config.toml
d_model = 160
n_kv_head = 5
norm_place = "pre"
rope_fraction = 0.5
init_std_o = 0.0629
final_lr_fraction = 0.1
steps = 4422
Each number is 200 + 40 x the weight over its row's rms, rounded and kept within 0 to 999. Layers, rows and columns count from 0. The size before them is the row's rms in percent of the matrix's.

# layer 4 MLP down (transposed), 640x160, rms 0.0727, rows 409-495, columns 120-159
082,187,231,215,185,176,237,205,222,180,174,163,99,153,175,154,128,126,219,183,143,235,242,109,242,216,175,181,198,270,199,184,213,140,155,217,220,171,147,145,245
100,197,211,248,288,161,125,294,218,228,305,222,250,144,187,262,161,222,188,202,168,189,220,225,214,182,251,217,246,220,170,183,192,241,259,180,227,171,134,241,136
100,217,145,130,240,207,222,160,242,162,214,159,259,209,90,240,208,237,207,189,256,257,236,210,204,221,206,232,210,199,243,237,173,211,205,221,226,255,206,170,206
111,205,210,224,215,210,171,195,247,141,189,214,190,163,229,192,186,170,279,196,254,177,218,162,204,224,176,221,249,189,172,135,241,236,174,185,141,193,206,128,236
081,144,139,258,121,217,220,215,200,276,225,230,130,210,123,254,228,157,239,253,234,165,255,180,182,232,185,239,173,145,210,218,196,191,215,160,244,267,204,119,208
096,194,197,255,243,197,165,234,133,154,220,167,219,287,234,193,197,221,262,197,248,210,123,210,227,197,190,243,169,233,200,158,179,206,269,256,206,215,183,212,255
089,168,194,237,212,213,242,178,195,187,190,196,161,283,205,189,135,125,266,196,177,171,335,240,235,208,163,160,280,152,174,139,202,205,217,200,106,244,222,143,152
098,103,211,164,214,202,238,171,177,219,309,114,169,192,201,132,230,302,165,200,231,165,139,182,186,108,136,266,156,245,210,194,174,199,187,178,208,187,258,242,211
111,167,194,254,172,141,236,188,156,138,227,218,155,243,180,224,135,216,237,214,141,113,215,161,186,107,178,196,184,189,200,147,158,133,229,169,160,238,227,272,130
083,198,213,184,238,219,210,107,215,185,189,152,141,163,169,165,100,268,138,177,261,158,194,171,111,108,204,183,233,164,155,201,233,134,247,237,212,171,217,135,188
100,281,187,190,160,188,202,255,191,198,173,187,127,168,197,175,189,188,218,158,142,209,151,242,179,218,149,195,258,165,161,203,226,195,193,169,165,208,178,187,278
091,131,206,291,215,184,187,174,284,172,191,200,207,184,140,256,205,194,137,186,188,188,233,235,235,183,122,259,166,241,275,184,219,224,133,262,243,247,162,215,182
089,130,155,163,168,214,210,178,252,180,175,238,200,234,224,264,252,238,210,208,233,227,175,120,172,242,191,193,255,228,203,159,234,162,155,160,155,181,237,149,166
116,210,214,205,202,173,231,200,286,216,112,200,143,224,249,144,209,223,141,195,209,276,207,167,183,190,146,150,188,236,269,243,147,242,229,308,246,176,220,246,193
103,236,193,198,171,178,134,184,239,247,180,217,211,180,202,144,215,155,185,157,242,169,216,141,197,174,145,202,189,150,227,190,156,141,204,204,121,193,200,225,188
077,200,220,208,202,146,157,240,175,159,215,171,192,224,250,181,215,172,141,180,153,148,242,228,216,196,192,170,214,226,259,181,168,218,172,187,182,157,206,151,249
109,200,177,235,170,167,218,269,221,244,220,244,186,173,160,236,257,159,216,202,245,253,223,165,178,200,159,206,185,282,263,155,122,127,161,242,230,200,204,166,183
096,203,215,187,182,200,202,292,192,194,219,205,268,162,207,126,227,161,184,191,213,173,219,239,220,258,199,254,220,200,173,186,146,230,148,239,141,236,151,161,244
102,218,109,115,149,211,134,245,228,237,205,212,189,194,164,212,244,176,226,137,219,226,107,193,253,174,312,174,262,212,170,201,199,209,195,251,200,135,213,205,174
089,187,211,228,214,305,169,210,220,193,169,161,185,150,159,215,254,241,208,145,196,194,222,154,169,228,188,142,192,181,166,252,145,204,163,188,196,195,177,226,209
107,262,193,209,169,291,211,229,206,227,151,200,254,222,252,171,249,165,225,163,198,207,171,207,118,195,259,174,211,168,224,167,190,213,163,178,191,213,201,148,176
109,145,210,195,165,202,190,184,172,161,244,189,227,226,242,230,247,161,87,136,235,209,189,208,209,160,188,194,205,168,159,149,174,204,144,163,201,179,215,105,198
097,171,235,128,212,232,206,185,180,184,135,202,168,108,289,253,207,169,178,200,168,135,117,186,192,165,183,129,237,164,129,177,169,205,174,225,199,242,186,148,176
103,140,126,183,172,243,259,122,174,212,252,180,221,179,202,214,85,121,183,222,190,168,232,218,194,237,114,224,241,196,262,207,293,215,165,201,265,170,165,188,163
086,172,208,178,176,237,164,199,194,207,200,229,286,204,193,141,88,192,249,196,164,266,226,217,199,174,212,159,160,219,243,215,211,200,190,169,253,249,136,194,211
102,209,263,239,220,247,183,147,193,227,276,263,200,200,191,197,188,223,176,172,181,230,191,178,270,202,222,184,169,141,164,157,197,216,175,218,280,172,220,232,141
109,256,171,221,184,96,203,217,237,214,218,240,191,204,192,253,205,145,194,250,220,160,221,195,260,176,219,230,199,213,147,82,200,202,257,167,189,173,234,163,209
107,290,223,244,197,197,227,183,169,202,224,222,147,194,137,221,211,252,256,188,164,245,137,184,182,204,165,245,231,226,164,171,174,193,159,180,247,134,236,193,234
102,188,164,195,210,263,153,233,270,241,247,176,188,190,193,271,119,184,171,141,209,228,164,265,188,181,217,172,239,278,206,219,224,212,242,207,152,263,209,201,240
105,168,198,208,184,167,162,171,175,188,200,183,189,250,195,152,194,177,214,227,166,149,183,140,285,161,160,180,203,194,188,179,213,150,211,220,215,251,222,229,260
100,159,232,142,244,218,201,152,190,177,287,178,230,164,206,153,270,175,211,282,94,222,249,151,245,271,138,233,166,200,236,168,202,207,180,204,154,206,183,151,164
113,216,206,193,231,226,324,157,190,224,163,204,215,229,171,175,172,206,218,263,234,209,281,205,219,218,278,184,201,221,244,246,229,146,236,153,174,207,130,229,232
098,272,264,242,247,224,233,267,161,191,198,255,234,182,182,166,210,200,173,224,220,208,177,251,238,147,299,159,149,144,280,178,153,124,232,228,197,201,183,204,211
102,208,237,174,192,136,179,215,134,229,149,195,233,183,191,108,250,221,189,283,263,280,228,175,169,160,252,256,168,213,217,176,201,222,250,139,181,209,176,151,211
094,240,193,233,209,215,259,194,235,186,203,171,201,204,236,204,255,165,260,185,149,219,245,244,211,174,227,246,190,202,178,246,158,210,199,209,158,184,231,165,208
093,178,224,185,174,279,152,216,235,185,233,187,236,140,242,106,203,133,263,109,262,148,188,192,257,209,179,169,229,155,216,168,204,210,255,243,208,183,114,137,309
098,200,208,212,244,210,221,134,139,179,179,180,195,194,221,225,194,195,214,184,254,219,186,244,192,126,202,228,194,147,211,228,209,234,232,223,171,143,227,168,213
101,181,201,180,223,247,242,151,250,210,185,198,161,172,184,223,198,238,182,212,257,227,221,149,235,199,146,179,200,199,170,137,166,146,226,192,211,140,246,259,202
106,126,256,174,274,172,227,216,211,240,144,227,175,128,178,260,217,152,207,241,144,211,243,285,193,168,167,206,193,191,187,189,245,173,207,242,189,230,182,234,229
097,120,255,213,134,198,204,89,206,236,308,244,195,232,194,251,211,89,223,264,144,259,202,187,284,274,249,164,168,207,214,214,153,164,190,275,222,211,214,153,187
090,123,209,235,230,175,204,181,235,209,266,205,244,136,176,199,311,208,165,250,199,209,225,224,235,198,270,196,185,257,196,263,180,210,237,131,194,257,226,214,189
123,162,197,163,163,206,198,177,188,256,249,204,210,173,199,238,224,144,161,180,173,264,217,209,229,162,181,159,190,165,283,164,203,183,180,199,152,229,136,272,160
101,86,170,195,195,193,175,168,202,209,146,198,190,287,317,236,167,158,224,143,188,193,212,86,228,165,155,193,211,184,187,200,182,305,140,251,183,218,205,149,268
097,199,284,233,166,218,174,225,191,186,195,198,232,273,209,172,223,204,187,153,206,126,159,194,236,204,200,188,234,124,161,258,213,210,241,243,169,226,242,147,208
105,245,152,228,185,167,166,207,167,167,192,199,164,179,244,177,138,102,177,112,184,189,205,253,180,174,227,222,158,257,156,243,203,205,262,208,166,147,205,176,192
089,212,188,226,202,256,136,152,269,231,207,129,190,303,83,176,222,168,172,165,209,246,121,169,213,194,231,211,179,244,197,154,220,153,202,243,193,191,229,183,171
117,203,242,163,228,155,140,191,192,245,232,181,147,233,172,279,112,188,220,234,177,191,223,252,241,188,211,210,150,236,252,201,189,240,194,197,186,226,208,242,167
104,337,207,190,181,213,198,163,209,242,206,180,156,237,175,169,186,169,229,223,204,260,172,142,178,256,159,216,192,241,142,132,239,114,140,215,300,208,211,170,183
102,266,298,200,281,164,210,213,239,241,185,193,214,198,188,235,289,166,209,195,204,183,216,255,201,277,243,147,188,144,217,186,241,224,180,223,206,175,174,219,223
095,241,223,232,216,182,174,141,201,195,192,208,176,170,190,260,248,103,183,241,218,209,156,221,179,172,144,140,140,249,204,238,225,178,193,156,220,202,239,229,244
102,125,207,223,153,201,307,196,207,214,162,213,146,231,230,214,203,180,210,274,275,211,263,245,171,205,263,148,253,195,251,186,193,193,204,212,240,193,191,196,139
103,152,198,193,145,143,219,160,163,223,193,207,237,236,208,112,210,200,230,195,132,187,197,230,147,199,194,207,211,185,215,156,286,247,242,202,192,174,133,261,232
104,191,179,171,256,189,231,207,289,179,214,202,145,195,241,186,62,223,181,210,193,173,160,214,117,159,222,176,163,221,204,164,243,196,243,198,210,212,197,170,232
109,219,201,227,197,194,203,238,154,261,213,184,220,139,204,306,181,181,170,151,117,190,134,218,203,151,186,224,274,216,205,223,166,109,170,198,141,224,228,201,174
100,193,275,295,286,196,177,213,177,226,259,279,145,164,139,137,237,115,141,236,234,219,148,221,205,182,147,239,183,152,266,254,169,238,162,179,255,256,199,186,182
113,132,242,184,228,228,237,204,266,202,192,159,167,229,277,115,169,146,249,190,174,238,229,168,258,241,129,236,176,123,190,191,181,274,256,130,251,122,274,199,184
108,166,133,159,200,183,222,194,179,241,149,115,248,205,243,138,210,229,211,222,202,134,295,216,155,180,189,188,144,220,180,223,213,191,199,320,210,205,183,186,173
108,192,215,188,198,128,232,163,222,148,223,115,165,205,194,194,185,234,208,170,284,252,205,164,213,185,186,219,158,205,109,189,225,211,237,231,220,180,269,139,194
108,184,278,260,183,170,236,173,209,128,195,221,276,134,245,236,192,244,208,139,146,229,212,131,156,255,222,197,149,220,203,262,234,235,260,283,244,212,226,254,230
106,216,191,197,254,268,168,202,157,164,210,185,180,214,197,212,236,154,197,170,216,249,194,139,250,168,153,148,175,165,281,161,167,153,153,215,226,180,221,202,202
090,187,199,196,238,207,217,218,135,191,172,218,198,103,117,251,145,230,168,258,253,180,172,119,198,233,172,240,236,226,227,172,210,189,219,209,158,110,187,276,155
113,243,223,231,153,227,242,209,194,131,172,93,117,181,177,229,201,255,187,158,261,164,205,172,149,256,197,255,157,78,229,191,212,249,197,148,225,159,155,195,179
087,287,240,189,201,218,224,213,301,255,249,146,212,244,252,206,182,139,198,159,253,213,239,158,171,198,162,209,157,227,221,228,203,152,141,244,299,139,126,201,228
100,143,197,181,190,216,196,221,240,170,213,243,179,174,219,187,181,245,184,198,202,193,163,178,152,205,204,138,212,178,179,229,288,233,164,251,234,130,207,176,209
111,136,283,190,177,199,284,180,227,249,227,162,180,139,173,209,228,133,240,125,203,218,154,150,157,165,184,245,189,164,188,155,211,175,124,166,167,224,178,203,201
102,182,183,260,221,157,188,208,176,232,186,162,208,214,200,161,221,187,211,223,254,310,117,165,183,157,201,109,230,143,263,259,161,190,214,224,163,191,184,210,174
105,308,198,200,178,215,178,168,189,200,211,254,213,238,209,111,260,195,204,208,203,223,167,205,168,239,173,222,198,186,202,245,235,280,142,196,190,148,166,259,184
084,176,171,227,207,185,185,252,139,226,197,219,167,180,266,229,228,142,253,184,261,152,221,188,239,190,292,159,217,162,180,229,146,163,193,264,153,198,197,245,256
087,210,231,286,196,203,152,184,292,246,228,208,156,171,165,144,276,238,178,205,232,234,219,96,172,155,274,225,196,211,225,174,195,221,216,174,231,218,204,211,161
090,272,185,242,158,216,213,146,136,188,196,300,238,204,230,180,308,156,232,222,191,215,174,255,207,177,296,176,141,126,163,140,138,200,196,213,133,179,299,249,207
096,129,168,131,125,236,122,166,137,172,184,228,145,206,201,228,227,196,193,283,133,149,221,135,159,240,173,168,181,231,221,177,225,234,254,204,218,217,264,139,215
110,192,196,255,150,195,197,257,124,176,262,140,216,155,135,164,172,254,205,225,231,227,145,140,182,242,189,188,126,175,253,204,196,155,242,235,170,272,147,205,131
103,205,149,196,206,239,173,166,191,199,182,169,167,206,248,192,202,221,153,242,155,162,161,157,201,221,216,207,106,240,166,146,151,257,228,162,249,174,135,157,127
076,116,167,221,210,236,205,175,196,119,177,241,182,212,174,206,75,202,192,173,205,242,171,209,184,126,142,166,200,148,265,159,164,127,161,233,152,193,285,200,229
101,204,198,154,192,230,233,158,127,122,208,241,259,146,210,205,181,241,152,183,201,129,140,260,188,206,251,212,159,158,197,228,263,156,290,167,206,198,210,170,220
092,204,143,217,173,150,143,186,196,259,121,172,259,149,143,170,315,153,222,171,214,150,234,158,181,221,231,94,127,206,230,203,227,176,207,173,149,227,172,225,161
090,229,164,210,153,178,200,154,310,292,258,208,238,298,239,207,185,224,143,229,216,304,206,250,210,188,159,249,183,101,188,230,191,265,258,153,175,239,200,213,152
094,180,193,193,289,191,256,194,264,217,229,136,202,131,185,191,185,163,161,205,215,239,205,147,205,252,154,187,200,252,207,236,216,301,186,149,251,173,208,182,237
099,196,194,253,186,213,292,154,214,180,175,203,245,191,172,223,178,160,184,253,189,328,216,129,210,267,171,186,248,157,209,187,243,181,222,210,162,143,138,184,199
094,263,163,231,83,225,266,203,222,259,239,150,241,226,213,159,212,222,231,218,195,253,177,224,198,183,184,222,248,197,266,193,189,222,136,182,221,201,196,202,213
102,225,179,221,192,231,265,186,261,195,180,205,239,230,229,153,261,247,213,162,246,186,213,163,220,258,262,175,196,191,128,239,212,124,216,154,203,221,200,271,156
107,270,219,184,184,279,162,220,144,146,147,162,210,230,231,207,229,173,241,265,250,214,213,207,198,235,241,153,219,217,150,198,140,160,226,202,165,151,183,224,209
107,157,247,250,247,260,132,260,183,261,223,179,164,185,245,223,170,178,270,225,211,250,151,260,274,187,176,185,198,218,159,234,189,183,185,185,214,239,225,184,159
110,187,127,224,210,186,216,195,223,277,202,196,190,279,142,180,216,222,232,154,156,154,269,256,236,175,232,178,238,230,245,208,253,204,227,162,235,175,293,149,232
097,221,153,229,191,258,269,210,222,199,183,165,232,156,137,193,205,311,108,163,193,194,222,167,154,250,216,129,180,192,159,194,230,169,237,220,188,252,174,204,146
082,195,178,227,222,209,285,252,121,260,201,203,209,243,210,236,210,209,238,223,243,244,303,148,257,147,220,141,230,162,171,211,189,217,275,226,138,158,228,193,226
096,248,185,155,182,211,123,178,175,185,229,128,168,230,146,146,259,226,117,252,149,181,214,123,202,223,113,166,207,145,315,177,204,165,200,171,229,230,176,217,227
# layer 4 MLP up, 640x160, rms 0.0724, rows 410-495, columns 120-159
099,154,247,284,161,225,222,174,196,164,293,185,225,220,148,204,308,228,215,236,171,231,184,204,236,235,173,233,195,301,200,315,175,244,180,206,220,168,138,206,141
094,221,191,229,169,211,182,156,232,253,161,147,223,258,230,178,187,190,188,263,169,186,178,177,146,185,202,222,219,194,113,185,237,209,185,166,256,189,196,246,143
104,253,216,160,172,186,85,250,221,292,231,189,237,222,218,163,210,182,174,170,221,201,242,196,207,170,216,174,194,153,198,202,208,226,233,151,171,176,195,186,300
098,228,215,130,250,173,159,172,181,169,234,83,189,181,125,114,186,241,281,201,208,198,192,213,188,168,214,206,209,257,194,169,128,234,195,211,226,110,173,234,182
102,222,188,193,178,140,302,228,234,207,223,211,283,165,194,167,205,215,191,329,171,118,140,256,248,185,290,132,158,192,240,257,110,256,226,232,222,232,142,230,165
095,239,249,235,207,196,176,273,188,221,181,221,211,206,259,216,182,206,194,229,250,176,114,161,185,126,241,142,177,250,215,172,270,125,138,156,178,125,269,257,193
096,209,278,161,129,198,111,205,197,230,170,267,214,161,280,153,201,94,126,173,233,312,202,126,219,209,241,272,227,153,184,140,183,224,177,236,183,183,155,205,218
105,215,150,283,216,202,201,251,142,191,245,227,222,92,217,171,203,191,233,216,186,249,209,173,252,181,227,194,158,198,215,279,199,251,212,202,139,213,148,171,212
092,216,189,238,102,251,161,199,151,191,214,183,290,185,199,237,282,141,227,187,179,288,170,173,238,245,284,184,255,179,185,194,173,281,178,220,206,272,215,207,193
095,244,210,147,182,156,198,213,211,208,141,180,196,161,195,187,207,209,246,298,115,221,132,165,242,258,257,247,195,251,146,212,130,193,190,265,187,301,278,281,193
105,238,153,161,129,224,217,203,73,269,156,143,143,264,198,171,191,214,163,180,202,186,160,269,211,192,262,197,212,148,120,167,156,186,217,232,174,157,250,173,170
107,260,230,267,234,157,143,238,149,210,255,124,225,180,226,114,141,166,232,158,210,186,206,250,257,118,166,183,217,190,137,218,198,242,225,252,231,219,140,254,174
108,199,236,111,177,217,150,229,231,136,210,288,275,211,164,181,204,242,205,257,208,168,211,168,161,210,259,186,199,183,242,127,123,229,178,283,204,203,158,232,53
101,156,134,194,241,206,290,258,235,159,189,214,156,198,127,186,233,257,233,188,157,151,199,207,256,239,163,294,169,194,214,242,210,229,232,199,181,225,227,242,204
120,189,227,251,153,247,165,205,186,175,117,221,136,129,116,146,189,161,156,147,226,151,172,145,158,228,181,237,175,135,198,201,201,221,194,178,170,190,197,221,152
096,187,182,239,211,167,155,230,160,174,143,244,214,159,157,291,219,172,204,171,187,156,208,230,198,218,143,141,256,122,192,167,242,233,176,205,183,195,195,204,193
108,193,264,183,216,242,207,99,202,233,167,169,202,308,195,210,242,222,166,208,190,168,174,167,226,141,228,240,218,233,181,234,253,200,180,195,200,196,264,178,235
106,253,146,225,126,173,179,237,166,231,236,184,199,179,243,223,201,210,198,193,199,151,245,258,145,229,211,196,205,127,209,123,161,235,232,172,154,164,245,162,162
089,195,179,261,286,199,257,167,200,208,294,226,131,197,242,173,153,210,214,225,202,212,216,180,276,193,138,169,204,178,158,157,206,168,193,188,158,220,230,195,250
100,202,248,289,218,190,165,162,169,237,218,278,218,207,166,246,136,175,203,235,198,227,202,206,211,162,160,302,263,284,224,156,181,157,284,195,180,145,213,230,205
108,231,207,224,166,243,225,215,205,145,173,223,222,241,175,165,188,234,228,236,202,196,176,225,236,200,269,225,126,180,336,178,143,210,285,159,259,209,148,229,201
103,217,163,222,182,210,142,160,220,255,245,128,183,242,148,129,249,171,233,134,187,189,89,177,220,216,283,199,173,144,258,296,228,215,159,189,238,200,205,193,210
109,116,203,233,155,234,241,199,174,241,129,281,128,148,240,226,126,157,198,226,195,193,209,237,226,149,175,203,224,184,157,194,271,178,180,151,171,220,147,199,255
094,282,165,182,200,143,223,202,170,231,187,204,117,186,171,194,214,244,170,167,198,216,199,183,127,145,200,204,206,136,190,203,211,221,193,182,138,136,221,209,180
100,249,195,140,245,180,227,178,239,245,204,167,166,258,295,233,201,209,170,210,186,183,238,229,170,197,144,194,256,201,195,181,171,113,165,190,152,192,248,252,212
101,230,164,223,212,231,160,162,261,192,258,196,184,171,194,144,182,198,241,277,199,227,168,200,251,190,253,189,201,239,223,215,240,262,217,108,245,207,114,212,204
097,178,168,175,159,229,219,189,235,224,199,141,257,229,143,167,190,158,222,229,180,200,215,181,215,254,183,182,210,149,205,216,193,200,186,183,228,205,116,212,196
102,251,176,218,206,288,218,174,222,245,190,161,179,210,187,280,246,221,190,255,136,139,248,177,308,235,144,172,187,240,212,219,177,216,138,248,230,261,119,200,136
098,143,207,207,178,183,192,238,149,197,204,285,186,225,188,166,178,209,204,157,195,223,158,202,203,210,164,220,222,178,227,256,229,196,105,257,133,152,249,234,212
101,163,166,203,149,137,160,272,201,112,179,144,133,151,202,205,172,247,146,187,212,163,176,280,203,108,215,231,191,202,177,149,146,243,198,187,218,150,199,250,233
105,262,86,250,181,207,176,198,176,208,142,186,191,213,152,207,220,253,184,196,197,169,228,183,210,230,230,267,210,181,225,269,230,148,214,220,163,160,220,165,253
104,165,284,227,146,181,167,207,199,240,210,248,217,126,159,229,220,202,260,132,168,229,197,255,219,227,116,76,211,141,267,129,166,219,157,172,153,198,223,170,232
099,216,154,200,220,215,191,192,250,253,217,278,216,166,235,135,225,201,218,138,214,266,227,229,268,192,158,124,228,213,194,219,226,261,173,181,198,178,171,208,206
098,226,143,242,215,250,202,175,180,194,206,202,164,147,228,195,221,222,207,241,161,148,192,121,230,253,209,188,178,229,225,190,240,245,171,174,190,180,218,177,145
091,197,213,194,195,206,251,191,176,173,249,153,229,240,150,245,187,170,184,198,159,210,216,278,157,101,230,170,183,213,298,209,210,140,174,208,198,185,189,244,198
100,180,90,211,227,148,280,231,209,236,180,229,243,190,255,189,251,150,184,221,237,172,169,230,194,188,197,155,159,120,255,201,160,241,156,168,188,244,164,170,219
095,150,147,233,153,223,252,192,185,193,168,180,126,155,180,218,185,240,195,177,220,206,246,191,223,206,166,241,231,236,184,226,192,160,269,233,201,245,108,177,174
094,195,197,168,184,223,151,133,241,232,185,156,216,181,247,186,216,188,220,186,206,196,222,199,226,219,220,200,225,227,201,220,166,144,166,244,159,225,156,287,198
094,119,202,173,193,124,205,217,230,145,211,212,185,234,157,140,173,178,218,186,136,174,281,159,189,230,188,158,158,154,232,153,149,225,122,90,186,213,278,182,224
095,200,276,223,214,251,187,206,158,225,174,155,143,176,93,224,271,211,222,199,200,244,141,175,172,165,156,184,160,186,203,173,173,166,236,280,204,155,123,108,216
111,210,257,207,236,206,179,130,178,199,209,190,201,203,156,206,212,155,262,143,199,237,230,234,159,235,183,220,237,102,357,218,183,189,196,250,150,212,245,262,276
101,219,170,196,190,215,125,196,197,210,166,259,288,144,197,169,263,149,164,150,239,228,224,244,246,129,177,239,168,180,267,217,188,172,209,203,136,202,202,111,269
101,274,216,212,244,207,265,214,133,92,172,183,170,211,201,196,156,153,179,169,252,196,163,245,180,191,209,213,156,217,263,214,185,211,163,212,250,169,232,116,139
095,183,193,285,210,204,174,271,240,269,224,219,189,261,240,170,174,266,179,240,228,239,158,217,221,205,184,200,239,183,248,190,204,201,219,189,170,245,120,205,151
089,217,244,184,137,158,219,239,141,234,147,199,202,167,290,207,206,169,213,272,162,180,235,201,173,175,219,199,264,252,212,287,166,203,190,204,232,205,223,184,172
115,273,183,229,185,194,119,218,197,222,224,148,198,208,223,197,165,258,213,177,178,204,288,185,197,234,179,223,186,180,181,228,217,219,219,201,131,170,151,238,261
103,244,160,160,195,182,215,167,224,209,247,222,255,168,214,242,256,184,249,175,128,212,221,155,218,229,230,246,195,189,206,267,186,198,253,232,269,191,180,206,212
099,272,199,178,183,203,227,150,201,186,233,187,209,158,203,191,198,119,245,120,214,175,183,182,181,199,182,211,188,190,254,238,152,189,172,182,250,243,132,185,225
094,188,182,126,178,247,275,229,259,120,165,155,273,244,155,200,255,138,222,168,235,297,182,286,261,219,198,259,278,236,139,183,186,215,118,196,178,182,178,215,181
103,190,194,146,154,192,167,238,200,140,198,200,198,201,253,191,224,137,184,250,155,225,190,234,152,215,194,185,203,151,231,155,209,139,224,226,150,134,170,196,231
097,185,195,228,215,207,110,171,217,152,172,196,187,147,160,136,183,171,274,194,163,230,230,269,283,161,210,175,217,199,177,228,160,244,182,226,184,157,181,229,211
103,252,195,250,119,162,210,240,241,233,178,110,145,171,185,187,230,242,221,254,148,245,109,196,180,170,176,109,169,156,197,189,177,237,172,263,192,195,197,194,265
101,200,205,167,208,141,99,300,156,209,179,231,206,225,187,162,239,120,247,243,193,134,256,134,247,217,206,200,217,169,231,162,182,205,161,194,155,151,244,210,234
106,172,184,179,153,225,184,136,120,224,165,204,203,226,178,244,253,196,240,168,213,251,118,195,138,157,236,201,222,310,95,160,201,172,212,200,216,216,171,259,153
100,236,156,266,244,242,122,175,176,272,161,229,188,218,173,191,228,254,184,176,175,239,175,180,197,210,129,185,204,251,188,142,203,263,177,168,142,154,121,228,213
096,135,185,120,159,231,152,138,237,142,260,247,269,198,237,260,204,137,176,176,232,146,213,177,171,222,188,234,184,194,211,284,149,210,174,255,159,202,186,236,215
106,287,242,246,209,212,92,242,224,179,237,203,254,266,233,259,215,191,149,177,245,158,196,212,224,258,276,288,187,199,207,187,177,295,184,178,262,236,203,213,184
106,219,218,139,217,228,224,197,142,202,246,210,215,151,177,252,193,97,166,113,194,185,257,187,182,168,172,219,269,169,208,244,220,151,221,255,217,217,191,207,191
094,117,189,281,190,256,156,160,163,239,199,243,220,224,182,209,145,139,271,214,174,253,232,226,175,154,244,157,164,237,189,265,227,179,192,231,269,216,161,222,252
098,185,215,235,122,279,203,172,229,184,168,183,157,236,256,180,294,122,165,179,284,208,146,211,250,163,126,125,223,162,155,184,145,264,240,251,233,203,190,242,209
104,234,181,187,230,111,276,195,225,166,252,185,262,217,155,267,147,209,205,180,206,188,274,200,166,205,113,118,154,160,229,192,145,174,187,234,212,213,208,217,211
097,176,224,176,216,213,228,129,235,187,211,324,162,207,181,199,230,202,187,230,161,182,181,295,162,160,179,233,252,119,171,183,219,149,170,190,119,191,203,178,216
101,218,152,164,249,164,183,135,158,256,174,263,232,149,235,236,237,176,158,178,208,127,162,132,206,255,181,91,186,210,218,243,274,237,177,125,168,206,228,221,192
093,232,190,244,196,240,221,180,205,160,183,174,242,276,196,173,295,172,202,153,182,178,180,155,170,188,183,213,240,286,245,216,181,212,194,164,207,174,258,202,176
096,232,134,237,238,243,205,131,200,158,177,186,163,260,204,196,159,162,116,212,218,153,222,165,166,184,168,152,247,186,215,162,160,270,223,215,277,184,198,203,232
107,173,229,233,156,175,245,255,176,168,171,191,181,277,241,190,237,239,281,229,270,194,278,243,194,141,230,253,187,129,227,265,253,236,147,152,180,197,214,150,119
082,171,208,196,200,301,204,186,204,178,214,207,151,218,226,111,185,208,154,284,130,247,207,168,291,270,217,188,193,275,244,195,218,225,191,159,236,226,247,209,173
089,133,151,228,167,182,220,184,203,185,206,157,195,227,221,162,160,204,320,232,242,148,169,276,232,262,124,264,262,215,205,262,210,247,220,255,182,210,185,157,255
091,184,163,137,247,224,228,237,214,179,243,194,190,225,199,139,252,190,188,212,238,231,234,193,133,211,183,250,170,242,245,250,276,221,230,253,192,198,182,239,224
097,270,239,196,254,171,187,211,198,325,195,210,180,260,175,216,220,211,225,236,194,256,185,216,147,176,233,211,210,156,235,242,188,236,202,202,201,161,269,189,147
108,146,136,192,152,273,248,214,217,181,162,237,175,250,216,271,239,251,199,235,143,166,217,267,236,192,185,112,220,155,157,199,118,268,197,189,208,145,194,137,229
106,205,142,169,158,188,268,255,243,215,101,240,249,177,248,210,208,230,240,194,174,207,198,102,275,230,166,198,190,220,215,203,157,251,173,107,234,180,214,209,178
098,264,256,181,188,157,173,208,209,281,212,102,137,190,313,209,258,205,172,167,187,199,182,228,147,177,239,206,168,180,211,246,268,227,243,121,171,207,122,168,162
102,161,220,231,130,195,150,220,168,271,258,204,211,238,211,242,197,228,169,217,246,186,177,175,188,139,232,184,200,237,242,186,146,208,153,134,199,156,120,265,199
092,194,167,215,199,182,178,179,158,182,324,151,228,205,232,182,199,172,155,215,211,210,185,248,141,183,136,195,298,189,245,192,208,189,133,195,247,155,194,198,208
098,242,270,206,200,163,200,226,199,196,240,249,228,195,152,210,220,236,225,239,139,236,254,215,174,120,183,242,138,269,149,177,219,220,132,180,261,156,133,169,155
096,213,169,261,225,201,248,234,193,207,161,233,150,269,169,203,123,219,191,205,116,218,217,176,204,143,181,200,248,250,195,188,196,205,188,285,188,179,185,213,178
092,137,166,157,233,262,225,173,212,227,295,219,191,292,128,206,154,216,149,163,203,230,225,237,184,232,159,198,156,214,221,182,108,155,195,227,251,210,136,226,192
108,135,224,249,215,184,129,211,187,184,165,191,248,189,105,189,204,201,316,242,201,168,192,214,198,191,244,123,176,183,146,176,187,229,202,214,176,196,200,236,131
100,182,195,127,196,239,195,228,143,211,174,226,148,246,159,259,220,251,213,208,132,220,229,130,239,163,194,159,200,218,161,186,183,267,190,263,248,188,258,147,175
102,194,238,237,170,275,234,140,115,128,178,286,134,207,143,265,200,253,130,241,188,200,177,230,262,181,187,174,197,194,208,229,228,258,174,247,141,177,181,238,220
100,187,127,121,193,167,188,232,144,216,222,197,236,220,224,177,143,207,193,146,203,266,223,186,190,176,147,213,209,207,289,101,122,222,161,207,227,125,182,200,133
094,169,189,267,116,195,145,154,193,160,216,218,167,231,219,176,199,255,208,176,192,233,117,200,189,280,231,179,240,260,245,165,206,139,187,197,196,174,213,265,194
092,132,279,204,187,163,132,138,261,198,170,198,172,228,151,158,213,229,215,285,228,185,178,241,233,227,225,272,200,217,186,200,170,182,238,274,204,166,176,216,223
095,218,202,196,191,247,156,165,212,214,186,221,223,159,214,169,174,181,183,169,147,172,249,275,127,186,181,177,220,249,186,141,154,171,242,180,181,201,147,191,194
097,185,187,225,219,205,273,124,239,216,141,239,194,213,186,195,161,244,162,235,176,204,185,184,168,198,200,144,205,186,177,239,204,254,191,187,214,195,183,181,145